From a checkpoint of a small transformer trained on Wikipedia.
Size: 10 layers, width 320, 8 heads of 32, MLP 1280 ReLU, vocabulary 6028, 13.8M parameters.
Architecture: LayerNorm before each block, learned positions, biases, tied embeddings.
Training: a variant of Muon for these matrices, 356M tokens.
Each number is 500 + 25 x the weight over the matrix's rms, rounded and kept within 0 to 999. Layers, rows and columns count from 0. Numbers have three digits each.

# layer 3 MLP down (transposed), 1280x320, rms 0.136, rows 450-536, columns 240-319
493485554497506478532548471537523504523504487515480495472487537531474509458502515530503445482534525522486523496541529480556494501522533512476478513529507518446482507499494523521472563522512514516508512524528541502514446509429536481504495511
507487477488433502422486502501467517476533396540429510532518489490477512494507491511528567522525550498469490503463502476511474483490484515505558565503494511485486498491544537462501504514475487475483589525529516525512465527509491478491505484
432552457480520527512487449525535509520532501477486505507512507519500539492502532502478525504438516512487489496494528465533504532482495492487458484521519513470514511524487513525542510540498506514491504481520495494528497487514510450480505511
502513511499484470504496524506478520494514499482491485478525495556529505486536496516465490459440472496488454486512473514534518513459501481492477495429551506477515487528501500524512470482462463498508484496522463514507473497490510520502455542
475492490474541542502484507495484493501510448475509518547492492523486519522545489497485547519511493494492471516495504506495503505490499466494500510498498493488504489488513508462475485525486504495528492524530482501497500479543461515501531487
518527475500476475521516451497524449512521430496498467478502487529494508510535499461496501506472490487508501526539498488512481467481501485515486478532488508480457482521544572512488530502511516524515527555507460487531502478517514522490482508
520522572534487571557543495483473490539509564504493454558498499472468476547551505492537489540490470484490496491508463488480504524499466523527469506506491527529435497504509506554511447458463519488530527478494458507514492430487447481524476514
460501470486510481475537471546532477420482468472476472509468511489488464516501489487499479499502473494522471488523485516537532470516494521506470483526492484488503468504464555486539487545527529495525498487517497513476513488514516485492513474
489516487500492530535493532514496499521469491492483520580490493487498519524511446534533467506518517473526470468500531526482488525481514510522537541495485449475521482494465534490516487509486490494517499481532493491531503500502508507481452485
475530482508510474519518501529490474493523520528490465491524501469534478474476520476499439516502546521503564518531497446521511463494509524526526476505474498506514535491516519554529492520461456528506487532485489508484519488444474488518490465
494452469517535512530480485440514506485483490500487510491523480489489419501460484511515520467460495503494549532516460538511488499511479503485514472516484489509492489491508490484514515455491492510523491523510524488529500485520504541533463496
506511526471489509485548544535502487522489529446455511486504486512514489527510482443486499511509494461474510488495485486496491555518479483488464519477514535487475494494493485502493535557532517503540519531487539470513533490489555519443451500
500494524519481478484482525482494499496531494523458540502470495525513511503514501475503490471511523487531560489487472519532543469509499491516500561486490528530481521492499499488466507535507502505486475520535449493557500452502536455528489493
521549531471522487499492513516481465500510483503530482497494483423532539499519550531524483487523471512498508516471456488449459495472511534492501460484480484507509521496562478469480508536529542521504472475488453470466493501466474501552486448
532502477488483543499487492515462538527471530487526427545476489518547459477461505512509514578476492525527494507464417495512514460492528522466507497469483503572479527468475542504504495498485537517511467545477545529523527469527518462496573520
448535492477519547582517502463512525516540509503482485458536475548493499524526523508503514475480493522468500504505496482519513518483437458539509496476542519510474525515523503525478491497511530469516497485502511518493482511501499492554474471
492516501502517517521455487450497513507506466468526532535483495511535470450517499533465482523493502462477494438415488550518507497503494471519475516505512468530500463514522448479522499484525528534480473520471522497509514490472539515502460463
529517521486468543540507519452466511493518502496501486505502482487507507511501511526556475516498480555503507561475496533536526512531495476468474514488508462525538500510518523537555479476492524538500477536504516525463537500514489505520483503
476465493483524514583500501489464488495499519511531448511478492515487461470457473466535479558498510529499480464526476527506505493490471478480470451471508452523487506511482490517499492519499492496535499487480481494474472476502519465555509538
538495504512518522486538511494489505506487510502525486477538492505484533471524539468532464457471484496475501489529533508542449449517491487524513522521537492506490494505492479483469486535479489469483482500489480479492521470520492522482513501
513501530499528513486503502494532482501512475487555514473494508522533503496493490489491532499472476468493487520506499507500483458503476496530492504528515506531486531463495514455545549534513506527514474523516471468536462445484494525467514523
538462480480506523511500479524509477503544497512495513494510510475512468495499467488470478511476528477501486534472494489468502505473456485491513507518500484576488482493482493469477477521493473477508497442520508505469502519493467493506457573
518542510490516501533519491497485480499510473506494499543506517538522487459485519479525477493525506476458524499536538482532548477498526521541524493491486444519508513490464463482505519463479487450536491470504473506506532495458532486541458534
489499488473481465520491462502493510504468523444529502513492494470475489503516522451496503483494526484471522485466531486511520497499498495494486491500542493457544513501481472498502462506506505494482523518501478493546530465512534522514512486
506535490552495529515485527519478546464504509494485528532528527515526452519505478431482548520531532465511495481501458507533523520498459529494487444480466495515512503503511485509479506514510498466505525465502502528545451455519440505521531505
493522497514540512507483495488497423494471539509527487480478478501504527508501520493507505468492502446505525537435502539526475497481490471491528455533498513476504485483526516538523455543491534500470489469449509474516489536480506516510489524
490492467506508525537512520490531465475463460539482505490432512503445493496502499499482460511495499455504474518486508521550521479500462454498496514487491479506502450501516488506484459546489450531550521490498494487507470498528483478474523521
451555510510529534473509483509480471542500482513503508461518515495503511560527478556526506481512482553471521512510484517497480501489505492449505502508519442480530519489511487482505535502483507481449432492502571532491503518437494529484485485
504516483459505516437494539474481470534539472487454502495552558527504532488504502484491549516506521494485486520543469492463485562494567506501566531534492504530474473487575485514501482491517461554500539526475496508524463555522481494505499481
496495493513505495501503522511517481502519510492515571488464499461500458559503500501482489482476527491448480482446502531474514491497517489530478491507515506511498548471518474526514455525451521473468481464493500484483528493494493491496504531
439489484550525433536476532480488478442448484481494476508518482497443464525482476470498520442491523496484503525493483441549448479505539484499486473487530459431529525544505501519483496503497525500507527492544488511536452446466467516510512479
522487540498502482520512512451469511488484516501511541530531531495530522460483519527455503544489534485517517479498507521475474569468513479511486504479488539535498497493472551496507514498488507486477516476476564498534495500479464511452543497
517529479474528496523529517509499466510493524435491529517454485501478511514498490513515522490544533472557497535520483471473532507501478475508554488519515526464510473438480474494533472483475483503492527484506506474504507494476552432499503547
546485509500535479530505503495488521531525511483539524471491517488492526502539495489510486500467470487461436491495477503460515507476499489519472441494542528530556513473487462508470521499493483518525487502512537514533484480512485497481454478
474495551523531496491510554502502540510499523471530522527496536480478526477483527470470525498521516505473500463493518509505492506485515499507508491508511479472470496492486497484511517501528463538473494487412516437519496505491508523498498491
532528490521468485507510498489503519466549500487511470521473515482482538499467501516480496537539485543481548485479482510480526496495522510509470568537471502517474510488494485501501473508488532518537526493490512527487524482518534479516487545
464514490484544496473533454490521497456463531526455518450485516544543469514468498516456502477470494521474488461471538492492496521529505489519484472497496474482464516534528472543547506449520486515516496467493502502484485478506538553509528482
470545485510499502477476526528496527516496469506475527593539542495456506529529528501505527506515478464450458485494495504483463509499533467473516549498500496527493509500506457485514493521466520496517467484538509473465455507530526452478481497
501484474537486495488482506498482516539500470503523528514479474511511492504514497528487527519551466494475488492511507507498529499490474466515484468509520503500502504465480493498488466516488501494520512491491487464483448488509482523472494472
536514518485479510475488480526512469452514468465568531488470535524486533541524488486485498538558517527508455511565459481505504498502528491465532540470467505540513481557487513484432544493455491510500463523459506500519520515486533495450498502
516497506496486541512487493531517539506525504491477470522475464491487470484496469470506487473523469470485467504519531527545502522466509500542526550521458475484480494500477507496515527528461508514484487543492528477483510467498506504488537476
468512487517516495530475500440493516477495510474456490506517490532494475483501463493495442478486497525482530478517489470510557487490518510524444481476511479486453494519534497532518529488527512519530497469491523484498466492485497519493489495
537500515561493512516520536510524506521454491494494516476492519441492482495531503490480476541458490482506545508533490494517501536501523484523459507497505486479534476499487483484510481529506473543481525476525512524489486479468504470513542532
502528516529496535535487476483517480525470486498501490494542465502496475479535494514493516540514499510555455510506499479510523477502498505536525518482497502461517514489510463518515537537516465494514483510450500478500531482536506491526510532
496464517535486456513541499495554495496514457474499467543531502491512481504486508501477489488522487492514572507507515494520503491484484498550530452486516490494479494515510470458516517499506454471534503487569487512497522528443538496488495493
533517474524511448475476529494504507474509497536553490488524521485532490480476504546494540505517464541502470518457479490488494502511530488509531507511539518541503513521500521508465503521513460520490523481497488488510488504505468471477519532
497470494516494525506503484530493508514470473490536471477508490512528476512516509521533524496466485468468460504477530510515511503489516523495504498469516485498512511510495503513555508484508495471544460516479547496487500469519496467513480472
469516519454489503476493523539483499453483478481451467507519428499493509487541511538506494465507515500510493517494481510530486474548489502515511493499510498500530472465471535477474505492536499521512523497492485462502518472522521513499569504
500532460529478494471508505491491522501511510477541512509517531490484494507536490512528516468478513530487560492454494498510483496529507462547463543475508522490532475483464479428511521510522492477521470479513499559508533495497462533506506467
495503581529483480488472533554525525468489465523511537482476435484501480483498506513513523501460517514483501538547434485466442528458457534498494483524457486522496530529518509501537513490513494509501537541462553491520505499499472520459499444
540466497529479485487498495521461545504500496496563552465502463522533461542483478517469499506493457526517470512512489480458501481457537482487498532550500546474489470492507480455495479510464512535457488539527481484519504499474478501478518498
487544507472477508558458475472538527517441471464531519549503527503479473471497503538463511509523537478507519495466502486526510542479537511448481496494484494516478491512502535493518523487470518529521474523490517489481513532550504469492504472
425526503447484513511526508472503511476510515525518464485486489480498475543538474518468480492525515531483495526553506510526498507451423517506498505495485500499492492519473496510510477532475498498512519542521517534472500502518466523474455494
507472473502505522472522482491458525471508478482476531464488531455465450489522500494482497509513503494475490478467486517487474548480505490515529491519492491503503557490518526491466483528504514499470511528496491489527492537520445504483514457
490518519500531455479515463497508466508513505510460512511510489552488488489475514501504469480473496491502490482528515469539503505498503529520471514544534504496522524480476510519512530523431530540505472523462524522486502508506541487509487507
478449466483516464461505508548457502502506484525479515497512464491500535479488482529475528483521518493528497534491533542515554469507510472537481543528564546496515503550520468459455496540443487485459503467485524475519479472509535486460532507
530477486496509505518505531459485506485488552503472533558500510503497520477548513470493510469460491475523485507505504562518469460454496493505514544492541496487527521493480498516495525505478509564521503496501478475483511483480520517451463551
543466503502493487535495516461470481498455518490551486487472498509509473474505536490465468491538470511499528485484501490537530456497496547494541498476483474510525524506436538473510532530539504519496472505486524528455558499492489510491504494
471506493553465514469478524539489494552436493509515492496493489482479511475485509544472462558558485489522486490515507488501512519543507466444527527492478513488463480511489470507489506517489518497498479486507510457493493520523548542510536530
572537493502487516521539515449483477516436524504531490497480522476451457490493446522504440489508489510448576542510489497559464491470490494462570496519548512536538512489501521482463528474513509517493452544486527506486495550504500551521517489
485473446433517520529474494487492480522486501466508504530547496527475499493548471471538472502553539513507478505476496472499502503493544506558497467477475456494500496484474503498503543484507523515514476491533506493559547523465496530472483480
467514508493507523494515501505522455521500461474462530553463505502473517506479531478489447501500470502494511499542516511515508495512509520485510445535515480537450496525538518448497506452505469503490483491514495512511460498519497514519491489
499527444447506515525501499500527494515494540542504503486499483494447498450495504557468502507424494484491472497471487462471423511493533508515477496532480515443520549533480506464504523495497503503525489517527512546501472542493496528521520480
458497484478512475529498478532504521546505545494525510485504523504551439539453527500484516544490475529476456484538511502508481494472498516479542532505481488562500484507519534526490532524512480446481555492469526471460483532558499533482519536
523529456531526500505478522520460514507536470470499502532511477466488479563525491501496557554499474491518577484514534525496455517499484493495503541521451506475541476525530483502512503527547502503466510511473524461497508499475504492482517496
500513515525544472523474481481458503488474501526538506504529472479522467490458468499484516511459469453462454496508530473478463526524547548457538464522515520518516487480510460455501511501486502522489497474468497494495537492513486526482534501
519514502493501516553517515508484464533519501518511484515480504534526524456481525458521463506497501485514512506514497509478539479470492496505513542527511514490496505499535499478462482479473516451496515521481441496457519494483484525514500491
532511471496495484500473495539454473493489531517490517540506503477530486483493469509496507452525530508514505462489529516478503518481512453495496543525478460490499537545524520535451532506529487518491451463497491485487493480481521510466510494
539468508512497452489528496546483461518494503517478473488522501498514499488481509499486509476480481527521495504519477480468441503505514502534492456552477516496547508497513495494498535460488534492490469499472566488518527469517487514503515427
499502519472498523435518504495478530507567464484524455550468477529531536512535537483487550530521477483529515471484556442469524499481494535461480475483487552482464503500498465483518507508521520507483484508493495516467527502515523510521484480
572548499478599564499541492469489480506449502497579522508501517486592476521489530503546487477479472493504525482538544501535515539526475485486513466471547517532499526469488522527515486477488503523523453490477546474562451507481524486467487490
464437514489537499504480451503527489449514484505524516491510503525517496493474508517489522543500459519485498503507524464509498498507505492475480505512496497491523485502515492484480528461503506540482462561522506542527500515487493485439497532
535542490546488500572493507522486478502449494478507475524490510471499475480483512495505500484511497491473483509485489488468475510506498533503490500477501524513476483486544520528500527474535501518522519495504489492489490524521490524496517489
484465527482514497483474451445526483485430470550575465478530476499515476498493533539494466504530510507490526497512480517500478491505479527481539459517491543511519453520547552496460504515502511502513494547486500519547492452511510523505445511
510533479532498560497490491500509504460494494489497510491493546523457534507502493470500548466492498526511486485516505520486488496478477511515501509470493487482476474510496503517533477501465484541521508483492507521499512529493464459477508490
520517527584456534517471466440519499552516510500493459540502467527494529511498515496486493500535526516504450419528485539505558510493491495472503503513437467455510507487530502474485521481542475548547468517525491530470476504518487527515492471
488516498503500537520468478543483490472518465530518530482479478480459501463485456485513488505521474501492507498541518488513488463491549446505497474510526508545501525484500534494507529480503495494501516481467468471465480517507486475520544470
502481503534468482424542484534564515500506489461510529505518500492495515545498529526494484514528511459494508485510517489495513492484496518549461468483492496540461551492520508508493518540483484450526493465507452483529492524530527513482502506
536466527513458500550483484446485503520522478496469490540487505472492462507432502469549555519498530514536495455478503498473497523488529506467495559440458465475494479505576476523468528468499525533541511511524470491513527526481494483543518462
491488464508520450561500489522453501457520492489514520522481493511512505518517516524502516522419525502485511531506520488512478492499519508493491463546530505526518502523478519500528505515488481456514508498536455491495507463534443511497522510
493445452515486501486512488455500502467501481495485502560540484507468492483451501484493457519504512476515525524460501487513503510504519494525500483486508479497488546500509502507528487515500493495463503527508499502535491494477504495510514512
522515500481550521501505445535480516532462497494492507553501501477483494482469506504511443464515536524491538549483482579491502509470500545487455474476510507474516475548490480496547540538498495493526498516543496494505469485532486471501515498
526520495550465485493526493520489530513507474519530492491496528504519541507472528514506557543533469512524531539475485519482542507495511491452548512521516499518510501522473488468446472524447509487477529530483497448514539517528536518528554494
500492504463538498510500510512499452533524505481514545459507505514465500480467471476509505507536473455514484490498492514480501497468483537543492477494491468527508562549489542451468474514525494515483482535518491485496463453527531522496494491
478526498522494503547517463460519514531522554538521468519529442493512460486455465515511474511477546536500486452485453486506508518492468493521473495490525515492515496486493512517451527527481532502486488492501519469545511482494495481501459517
488481518522518475504507520509527507525489517491479501489508476515490437505469499477535501506497525509475482513594519514492500475500504471497557477509470504541493511458498523476489511487481502523527507467494504511457479485462538451540481490
532495497506489496434449495501486513505491511510490497490501477496495507470507486488495522539524514479505487515491475496524493482476497503506485481497528521470490496523526444522498477529456497490559497499458540461510495471509491517519454516
# layer 3 MLP up, 1280x320, rms 0.142, rows 451-536, columns 240-319
498498502522543472477522535474487495487506500469522489502531476527444521505491452500494497494507520496528511461480512476525520538504496466452465479509526542489494582528521491489527552516491474442500518503481487510492511506534451507546500496
480486499466492526491471518535533460529509432506479475493515503503535523521457473539517521517443506496492513485534473475508473496482490470510466527481480565508549487497497540551492494490496491506517537518476516529520518515450483530519523514
517534498533488541465514477519549470517499517480499506483502522477515445453517544505458458501515532541503502481520498512480504473481512530443500499519501474471522549493470490517525512518490522484507477482490511474469478478489509430515497463
470497498485442568495458527484466496484531495503497504506576450489528457511528494480489475467533506518496493470457538469481515457470516478482506457455515490540468518461507553527519476542496497512478511495506529510516502554473514476508480508
481511476496463485478463493534494517497519499528495471459521494545513520534511509481480490481513499521512518460505498476469533487436526532509472532514474448462482505474537439519510492497486543519478459507499461456518538520504507474519548525
487479491482515501528554480501460500479528502510498468506551519481500492491558463488496485476473562505526500504498463508498544528462519530433453493480501479517496469516499483501504466450444468541484521504506472491492494524490487461523558473
530504474466488548489484498511514472537463525550479476467499510547504481491493533507512512492532515494514497487542440525470526501501496462516513522525489482529492506549524507481487503488506509508508502494465505480471451533518469493508478487
508510516491474527462496477487485464508532538512496497534485473503508462519495451520520513495496470501502468501520536546511506525617484504493495529453491506491514471471526468534491491521487526461503480517508495500461514518460473454506499491
456510522499495445501511494484506539481498472470452525462529535505490498511474497500487547543516466502481468486481492499481511513502535510517518498530487486461527478448492485504509482502508470468482478477502502503543504488501531503516474501
458498493523489490493514485458526476484522518531506530509481457483506507495497484532490458507509507493504524473511444466457523472521500495464480520488493465486499501477502508501517499528454521521490485529528511466501506492527577497536485533
508534495488527474506521511509474491521530541492500483507527494477534486530512518431519531499508488507503452473474526520486450484477454486447478528487487459506522497545485519499491455459534512489474520511464559529470489491500512489504497489
494484493464549505505500501508488467490532481513547505459493477445498564504523466504493546507474478479522517537494497489483504565499480481500510498522516489520498528468482458513513511481530501505480508514495519467460491495506478503552556523
517467497509481482486503490481535543517475471502515514496549517483544545499497505482512526492497535519513505450466502511530512477481475527497447481498443483477497509533504441459481436517503507541488475477485487512506509525493493506530493496
475550499515491500457451451411561493399524524518519411473490474467483526467537511477564463486457505539529531487502454469480531508524526524453480506490516444529445493492518475504533467482546516524494497535513491486432483489481475476486543495
502495511477480524509504491475545512495518504504506511455495498493532524529531529486503531513483524512557492477487542474491511494487517507513514509501470451536483503501459492527493508523491515526486482483547481498502480472514483494522537483
511475482543515526472485480471498535483459515482554479514536549502528480525479458476478500490518496465504514497477497537468544501494478455529506551479486522507506512509475483507498514524510473480515549504439491484495509481534479497475464498
511498503454529501502479529500528506481486513471482501473506482518510513504465500515544514473522489496519524525476506516498490499477464518472473504494535486512522497456505456515538473483485504519469521528513503479485513516517502504563534523
522503515517501499464514504485492529495491542464507480479511509452506537502517512542482532499482534521473536526496518549503506478481533480511510486586515506521495540437536493490457442463485524521532485463490516520464498504506508492477470531
446498512480557525503496502470507514510508482474493491535504500538507499514497482480460461495513524537532506503514535498541448506476532511514457441496500500520494488438487526520456530480519496479521536479479480497438535481539530536462511524
476506505493509515482501537490526500523499482523479487512499534474494501522464519526507509527494469515481505525510508497507485517505504487520542539490478484503507511467514518445484538549522483508512478478502531513480509517530507500536464517
521476511538510473520526468493468506558524487528488531544466520467502506525493458485492492498474497515479452476451483517467506494498498519450491515477505512499523507501502546524500527506478503522485489504487509451490470497537475450519468520
484546483512525530503499507502485506487482502513518481487491488523510485497453494493524467465488489525515498477519513460466474476517556474522469493506494558516498496465485480485491512480477479514512501481553495513476506509450438506529492492
479490507518502532502477498478475494493535496535497494497473471522501481479514441520478491466480498487519506523515479512489506487462509483519500469542485514525533519530504542521509474525495502466513521458497469467485517491498459481489549518
512521502509522488532506493500535515485466518507527455493512488482488509494518519473475517515476475525533542502480518508452529477521501473511517479517521522546492484480511455472498460453513506487539462514533509462525517442490519529520546516
504476478540491520528507466468518511450439511480496527507493523511543480558446481534482488509517485494480544496458495507470489497526484498487483463546454529484439473481556488481475522529488470549492511534518546506457507530494513461469516497
468505511448480497486515481483519502502477525449503490491501471542525477517518486499537515516486459481525510522501489525476513484502483450550498513533497466478521484491551531495467451483466467496461523524447490472538492508505510502500551513
530493503476478528516505459563495474497442526500501537518504475475491508528456528516483477519521509503489493490511477492453457487499490531510519486498512490508535495506555474500504505481485493507499483494462484500517521505495488530469506516
529481523518502495531471488505496505488480467504541551499499525491472535501543501526490520523513458482465514508497481455475524570523506508451493433541516441503512489534485489487524488504487496509532483464516489529517486572524539526515483451
453510474486480461520493500512505494501498546514513462472503523498489555508515483497490475480536482498502473519476496517509487462493468481514463555525511505491475509454523501462529471490482488495501528518530550527523539504502478527513503502
523506491499489471457483482517538539468476474518476564520497512497509544495495522471483470460516558501514479491500497510491492473530503510497498495488527513476419539493540486525543521529480473474485509525478512512479476541451526499560486524
512527467482462497465493513511513554525481483494496464483535486482549451484501532441485508538514504484485476495492488491484478470492505522492432511430526476525470527429500498499517447467523525482463529506473529479505530519525481529521485499
520497510547500526468495504514515518506507518563491544520492483509469447505510555511463510515541550515487558440502479502551498492500506515543480514474494507500536500491478467479518502546503454507516497505479495508532515491511470504562508516
524509500478496492509516485487524474490459516505522509501515450486495473492465485459534467496519478478498534511527461495477493511517469492473507535479482497514523478537480467522539444479495526473518502518478523509517483477491508444494535541
482555459495521496496532495482498478488485528445494481523488536482513464495510498479529527501514471517515480454481459475519465502471500523549465493499482480520503470483512494505464483497511498472497500479493549527542451486494499552487520500
495493493526508429504473513555461494436465462536513518496488481508525492500446523509542515471480493469499528518459511473491501538501520553543477488494513479510532467442472564513532466497524541534511566502497477509497531510465467473486479549
528509471483491495475491487519506507556500505483500526513491490516477509471492508515507498506456519528470525515488485483505506496494455468528507513500486499528533549501520518485495539514505498537469487507486492515503503506479491517498520486
518515499554498459505489490517534482456495516534568485534518508500518506536492459508514493493530519474522450496509523478494527449473489518503503516525463525554490549519474512494505519519503509512512539514501495489524427521475530490568524542
494470521489526478537541497467513504484482530493492462491516523445515459494468466514514495465487517529517494516510480520514486519483509539518507531488470513501512497496521515512523538488513474486493481459484520505519520510481501476496517503
515492461513527548500498540519488516524498526511483533501478525505509495508517483510453510469556516530498501564496513471483492511467488515469485518496529441474502484470536554534453502499510507491528520503527552479454485490467486451467478505
496531481488497513504481528489524498529472507477481497517469486475526501531487516494503547526493474501500476489491478501480511475513508482498483501464458474488487469484515515509487529502456508522482524486513532454505504482486505512506532483
518502506499460488511484496514516467513472518495491522500517475506488502481493500508509470539497490514497511510528493471495502510486485515509496539469527495508505497495496496520453574489463507518470478471521518488505492475538519536478527507
529519520516522470501549484530513471532533477496544520505491464510492483526531512487493489474504477449466533499458496533518508475483509503529506496529528548483504503512528475492565512534474472478488493536492468504471492487502528496571525471
543496517528492488533492464512519496442538491463486510490520508539488513530483502510542503505506496506465496479495474496506506492511501532490497535516511512472495498510507527476473453458488465498487498515509539504501509521489515472542495498
525447520523498509483490515483521523520477520506502483519513505475516491492517494530483493507530513508462551440492462475530492481522475496508512487507487525502443459510489508518550478527475480504543522503514484516526470521515512507523516475
497498470504514491521515491495508472501486508502485540517482479529523514497475482505507488528511528526538501495516482520497518461522533484499507484510502489453527534507473504505496433512491509505485467507511507456484516518482533494510497513
449528488513520490502482506460507536488534502462501495514532508496503519509478506477474483470501506491516472475512483467486459492505470530481485539533461539495500452491517539501533533535501467483532482487532466477528447463475537527576496482
525508485512544504502500493511535488495503519521516512487499501494555494456549517472494537485502480537493497467500458478472474506490502492512504500479496533510505488514512471491517535504519516474496483481512491535492495485487451493517461494
493454539513446539504563487468514443487457508537485488497509481487480438481513498497474535497478481517507535533450504515521463511536548496538526497488504457553492513497496516492551514520523448489527504527497527467477523542505477543471502515
532496511479489485458510473525503494509480527454487510513486504483534502520467535464494502530504520495525492551536541505464450477499585511528507514472495474457543513500490459507554498504478499490524562483490472505520492498499487490480534468
508521468510501491451516505513546465483508502498442503511523500462503497453517511505521515480515506499519470497524457496511503512531492483499537536446500478514536525476505520525523467488502484502490540494484510558481482522457472461478501587
520506503483483487479521484502506499502483486454505514535538473504507514525492497509446474511527533517472506516508501500538458524520435521544469483499490501480495505527519491443494536490538518515476510532470498512501495544554496471463488499
495465528504500513487525505451497497513530502474460485526442524486483524526519517530496528530537479510461494489459541487521490490490473460489510519485503561446520471516532504501500517497480517501505538511539502482485505461513535457464533472
512517510482436469478514527553523505500478495500531525456496513491457499502469498531509500477491457499522494460462520466519508487510500504505469525507467502510468491478530493498471503509488504491507493498448542505486484493509473470506483479
512504480470472476475503500512522506507491507474449498457513504524538485505507476507498494516495545504501479526489504485523480498506522485486471514523504484496509538487560508495483488518510482539467510495484510513517488507496443486485504488
509540486534461430487510530529520477489527505528522500469516497507532539541478458461486496533470498511526525504481471536460531460488490516498439480523494504468507533519478475464503461540503500498483569514542512449495518500470522506523543530
499552507526524481513480542495518485490534492500507498477467494494509457533512507471509522494494540509498503524509493515480526533494486546472492468457505467494523507455535482515481498541539469481527499503483572487523488501481558531499517507
514515489479474514491507558517502524500519486504501499512526503511510504492471497548519523486488481507474530510523517542506464471481492514484506466529441466483502478525517480489500486514467484497478553498507487500519509543498487435508491524
502502479516492494466478474518536510544497524484499434463525523528530498465489516517532549513522460487521482580490519513511533453527514505499514464505508497469493472485495501500487507524480500489446490470492536467512510484536464478522480475
519543472435485496531507520542470555478421455526509520544541543480510476438548514507489475448505495499434601496513471526480413476496430475519477515484473512491527523485483509489497484505568464448507477509472504510469551490461483488492464530
505488486461480520505472535525471483496502496459540511502482528551494506524506503520521490512480459505515484458512469483495486526503560531501510523531468508480503475484548519565515484468513521490468452493506513479461567448492483518526512530
470501511492481503490533536556534552509474462488523489500513525468465513544490502513486534496487490494517531487504439480488530496446499509502545470524468503514497500497506488460539494509477497521514535481468507519524477479454509527505486518
489543489520478505496480498498543464484487488507531467519492496494454509486517539521468460512500518471513455499497470477518475518481488495480484452497505495537480464567516508474495520508505492513532485482475490530502471542492465492480550488
519497494475509497516488457517477522433509522468520492538542487464484446471473492486488536463471508454559558520440485551520424469497528461484487493435540463531524491472458503493493499437511498541514555529461504524508517479503492532536517524
467480488495562501506513493510490515437543489508505485482537466475484528476492472517436506559512490509533527456489469485475484499497505539492490494482478533509462467477504488520524464462541495495497516541485488447538526512506483499502486523
476493503497493487572509511518538468494501527489514498497526472491485484519488513456512492463511470531450498512485474512564454514466422477502513522538539517541517486503474522514535480511504488519493473488508517509510569463498479541536483498
540483524512452498463517491496517469470498496510513528473484514484477518491497467487539472480503493489556512539484509487520519434492522487498522515483478482508527491527546493503509487534486471481474498500485497473527483557494474509519506479
497472482510484475505503479485490508576500453471514567528486470515494524541518481538507545499520485512518492504466491530479466465496502505502479501567490478476511476510493502499491480485469493488521489452506516487486497453492512540502538514
438503441515459478496475486492510468529542510519498544517501505525513479543491471493484499510538496487485478463508484515530568513531527515453542549498495509514515503490515497513520508534478499472517478531470503504505474472481436472516508504
469513488506531508458485500475517512520504453508469489513497512518493508508529457456511475511479493495528502498468501527494486525478508475480490491491518523487537493471462511459497525472548513510531492480499511540501535537545519516514487481
438497501538502501501500472459501496472531503524495479492480504502501515488492456555543504528439483478521544500485511489522513513486504473491506490516539481501498537502492500492535474440518441513523508471500510508468488503520518480459490519
500515475496453474498496516483497522506471497478510523457529489534497486483503506508495514494501524496500506497501469478469515511512486474490495472486479504490543459497481525514491514519492527490501478545542505525490516519532475496501505509
470479528488490515517514496488485502493505470500549498487500472466542524515551436485501524479447467523457482503549497514514537499495469527487515547493493458480533522510485516518510474510540533513464520533451483493506498521440473494539518525
472500479527475512496528490533497484489533521507419468555476529549442519500456494472539519459456504468486505473543533531470501494522506495474553513522515520510470478514421472501500477557500497494515458492503478517483481515494522475459505526
474499530524462485486524531528500526534509536499496508481508510518503449522521525498506529515499533509509508497489562520480471497501467482514429502506508494510462473495489519467474504512467495554519486446521571530481473503499470498534541530
492488563559456491484500529500523429496534478487443469520513425509518520465534524497525584467537504516520476507536477527514470506478502498510496482523524469429463459521505562500518523503523524543513467504543537496510515506487464469491487491
479499489517448513481477523481522498501496491477526452477484524491496454515502501498562492498521471479465490512497499484528507522496480526471504541436471468479522495492487450510510523533534511481488518501526511527490515506492482556514476508
491500476535475512496501475478497490488522494529504529467495536515538502489490479520506520479485500480514476513513505529452521499506499498478546517480463471501554481535531468489519459483509523495511500502513517490498492486519460485465517485
511515482486517504484461492488514471489541445506482477494493500470488524497478491437533540488473437499485501486490485543482544526495486509519503488425549463470512528533500513506477529477507514532522498482508527534522502489503454439506460480
510503494509463478509493479509555478492509497522510536514518509481556498503486463522430534510542525509512498488518493513468551490515510484525486523503530505492535510481508499451521519523488500503491487515477500474490465498502523437550537517
479489465471509514520513519484489493543490500492481469494507464500497492493482460543528487535490498533498480454515523468483485509558486465464511514543498471509532481540464445490480507521502476516500448497475465510478492493485507516522535468
513456515464497511496496526504533499532498488508471504542483502508528535493503528514489498541507511562534530518539538522491530480460512541447494493511513494471456499509476478499439508512529473498511543488481478501468455530526464560469481520
493502498549493476485505470504523476493525497564517459456496479465547520490474511487498469473512481508471546472521486440467498517500446528498516500461493494525495563505471537480525457482472507533500524478467492433469504492529517485553476535
481483506512502448543515499520501504490553492487500518500486493494487460544494470491496494519500535495517469491486475505564528467558492523523537505530484551505508499513436467515457516545509554502491488492492532514507543514484455507497497478
481499489515547485489564472512514469493475517487509509525538479536487537480483493545525515496500489533477523470504513525508462514493485505500513551511475527532502524516529498471443455487428482554523529517468506508532499489490472510498521493
524507502511472534473504504502516493479512499508508528521465543498456514492486515517481464511489456516529514525489460521536506549537500482491510488475440421512486489482499477499507493504497480513485489503461482506507513476519493485471480517
468526499522506485468477494492507526489505510513529494477526531470473484512515512497460512540533498486491503524495500536486580514503467510495507477511528523500512541482487529473505470463515481451514481493503484496471489520491517536539512473